config.toml
n_layer = 12
d_model = 128
n_head = 2
n_kv_head = 2
head_dim = 64
d_mlp = 512
vocab_size = 8192
activation = "squared_relu"
norm = "rmsnorm"
norm_place = "pre"
norm_eps = 1e-06
positions = "learned+rope"
rope_base = 73400.0
rope_fraction = 1.0
qk_norm = true
attn_scale = 0.148
bias = "none"
tie_embeddings = "early"
parallel_block = false
extras = ["local attention windows", "shifted keys", "gated attention", "value embeddings", "an embedding shortcut", "learned residual scales", "capped logits"]
init = "normal"
init_std_qkv = 0.0195
init_std_o = 0.00398
init_std_up = 0.0195
init_std_down = 0.00398
optimizer = "adamw"
lr = 0.0027
lr_mult_qkv = 0.4
beta1 = 0.9
beta2 = 0.99
lr_head = 0.0139
warmup_steps = 248
schedule = "wsd"
decay_fraction = 0.764
decay_shape = "sqrt"
final_lr_fraction = 0.1
batch_tokens = [16384, 32768]
seq_len = 2048
doc_mask = true
train_tokens = 170900000
steps = 7047
dataset = "wikipedia_en"
Each number is 500 + 50 x the weight over its row's rms, rounded and kept within 0 to 999. Layers, rows and columns count from 0. Numbers have three digits each. The size before them is the row's rms in percent of the matrix's.

# layer 2 MLP up, 512x128, rms 0.15, rows 168-178, columns 0-127
106:563541523518508411418536431512572557397536526573440515475574501487462453519456473527496480617532538517501488534613528557558451519426351439451518557446589414581517513530490467489451499414457507490462510484471474462471447472508471433511519540479464467546539534500528516453414598525497504598492493457437516492553447525560554564575408504478488471534456466489489564533398548575518516518593
104:541510497467403507552535567440522431512458469552483481511506497507531441478465514495443510539577468581556452505482484587454508636430563477444408596478528553424498557538463618509575504566505522434474511540520533503494518651450522501553497482447555448537497469490470573433453457509528530505533440548384467487577420409450521551524548542532493480622460503489551479454430495539435548528513
090:468594519549452498488592441511448532401561431517461417480581475387511521474444467499491557550424449516479462506499439505527514559486526488498522528591522585517481528439515461562525530504542480584489519560523537549461492494402515481530496513585480404488395602480505482470463532573455506498506510527510501605476539459456501630560451452578514526432503485514427610449522591442404473443529
099:509493536565421428504579501491435473565495420493456487416456527391423502453467518538448471548547503451579537489464500517524523533416481429495482504495480505517545469515517548513515455495567477424541495542467570474549462567392544440466550575509382598538582552513438556418508443416410441462590422445537500475498506454478552542515477501474476500552485482592404453413566472447564539504547
097:544535444512459524517479533567513490447501505465571489479517474482499473456516433497478512497537525519643501531590434547430441541509480437511503508517557483549451500530555493572452495563486532499519489450600502456472548555505502424438465457415500449528520611538564474448552504492433483496483534523542644592487598434475541449464492493506515522544349470577463593565492546459517641565427
086:492487545515397492453446429525420527396513490474478449457528420487469440513464487563505444627505493580572633468428533484501539581559541456472525521508529598509538561549564465440465499451552580519497559443495427528547463436462495472516485429518646473521448461581498490480439573547566464437511578552562502499578477501571493549524414517459544501516456434461496550454458476458449500497483
108:561586464493582514532432520548434456470496452402614480471562551523440464456556572528447570490598477572539503588500530495540542437534518493455475506472545492562500514475512474429444464582446549565549423571528550522467487497415577498508509433492536470487523499510612468403459356401499426505491488515440453549465418494515508540497514519572498500478535499458522411512434538484435469578566
082:473560486422471563562440451438548495456520463564455621411587426551456494452422488519527557510553461655508532526560439541512526517504529492564351546598554527518469543585529512473504541563481531493568528516519504384562479499446508429550542525515550430497518578488472541459504475399414493459588547521516523470534479514462482499563483555538489500589586488468494516487551489466527465535502
111:459518535444514407570471575438380449403479523518479528491451531469449433545497508463514526561591472561517557487610505573522540388434511546491519602447488506505514475460605470556535514597463551455574521524545449509576524582549433478527410510522503495477529560561503560403438506530491487522499547431523514483454455587523496540518509448502475447441530524448387405537431547505527495521549
105:461571484567475475493532452485505526458542476557483506450512489501504466475621484473471539523419564608516524510479459480465492521558504535506415490518507585547592509657467502559530502438448509446508404482518553522582481564484460510436462533488540458561461596581477555484423509490549499565430459504467458519476502458528537559540531536564546572524371540568326473477541468500406521489534
108:520479558547425463442470539521510528415554460482492452509620483472455483497556549465486478585484398585499416544529428479455475533485516439449452573462546529525445593441559558492557523488473564442535483471546505464476499508507469482573527516467524520460517594516510558515518560578613448592519586533540402536601416462506464405491499499515570383524409449548435480547476480548542507526531
# layer 2 MLP down (transposed), 512x128, rms 0.14, rows 168-178, columns 0-127
106:471525503447453440609500501437570453492540468526603500395384550586480456472507551559441534466464503441548480490487515482488498531567490587557433524527430504483469478447533543528574469493491475398493434560425467490573522502595662561515519510541559550450487410498573509536487380486499505457608505511464533532538510487510474493488579442503442569442475508516554475528561596516520473539499
111:506464498494461412599456435516532497529494436519542468493541501491455516427510361560456506537486478535402450496487539462469506505525551451516552477555465488341547550579456519421525654539455488421529508534429468422565558455450486530512507469511496548527502530516479529502378455503505596468428507523643508504436462489517459443499538449533462483506521474546439590465518478576439513433479
092:483452466424550544467539450456438451512500476502533514429521572475490536438536551582436471434429559415464553532544547525493503466488498417464470584424508470481465403498546462406522503471561561439481515525572520486572476598500546515478529432488474492503489534520432537578455463378505503540546597441494504497453530633378557503536422554492533452481539542478562604500511483560505556411457
100:477450490536526492506504496460548547471540537504457491491581538543496527522451498441505496475512461537477436559588419510461452469533468482482500495502307468501484504542590553441466502434541585469480497537592470478455530517449467461448488528439539415606547535532536400545352435460550502584411534543589492514563513454573510443486549537464483506547560562426509469616497516561485451457456
098:492507434494470521457430532437530533490502403536511490398491492415510556456522455574531491559545456558479446541541469477369509521578508483408553481448477487451536526496514488541467532477511543514495574463415531544534467420445535441472561554477554558521496622480553479487483500516495517587506518459539641612504578450499530558346500590555512504502451504544410502523565553505510587465479
090:510560467520537534429528541433499479512569505543438477443417488533469539555455516464567440458443446458494568464515559452444502535481521487440584573560411532505559488481583509473542564475482453493406500559538500467507588459599564439451505505501476536551409562519596457682486538505541497525503518508473501446446602539458556505452441498494518499546537492516511464462475652520531566435438
112:501477522502448478538488462518490521480463452437522611479526507396370451499516452434527496539418529532471471495475546554591443419500456445575492531560497466421519551480515469560541530443559529569499584552421488438518413568498443431501452467496481506520501490459491486508442562486509522524474495379493451599546439437531444519557508542542585410386571486599512555548488401486421533471504
088:457515464493483483540478402501521443455516460499556536475545527433575487572501435552451444406407510537471552451576371464463580496583467568535342459496549556537519464539501444506507509452459602457597484556435510435499410468528471447535429426552477501510558490548458499498433484468464427485482435507537535471499426519498495535548485528498454487471509499527510512513504502534467624369418
114:554620506410460451502462476562522536549493553506583496450472450492526533541567575528485497511436487461536428552420490512490408516572471605459439455476553407574510504431465502420592439443487474468536480527509487513480416520558535535510540539506503507593466495536422511504634441500545564507575482487521495502523431459488414528478542544504518470534604511413609510564488551551577450571538
101:584551522385523469479572569555455489510515488446366474560487527515488522442421599458508458457469483360455439550547446529518515426479513508534508521484521438534491482483550520499535509529540374488392534536470436536409562524533523469459489609480441536448507382530523483522509529508573482506488502442463516505443545605400444557511501540502438566469482529513564476549534443544517564556437
104:441427455519464464573558490445558533560375505416588452503556535557553490449380475523477492490517495487496517449468525546554517378501464401463479498495470529534524499573487474489484460588439447581422548429415443512507506464534501546415524476458531500477475405496558509582545463490402524484430519482500522554460554566493534532527566511589471547550583553499415504430601518548433530499475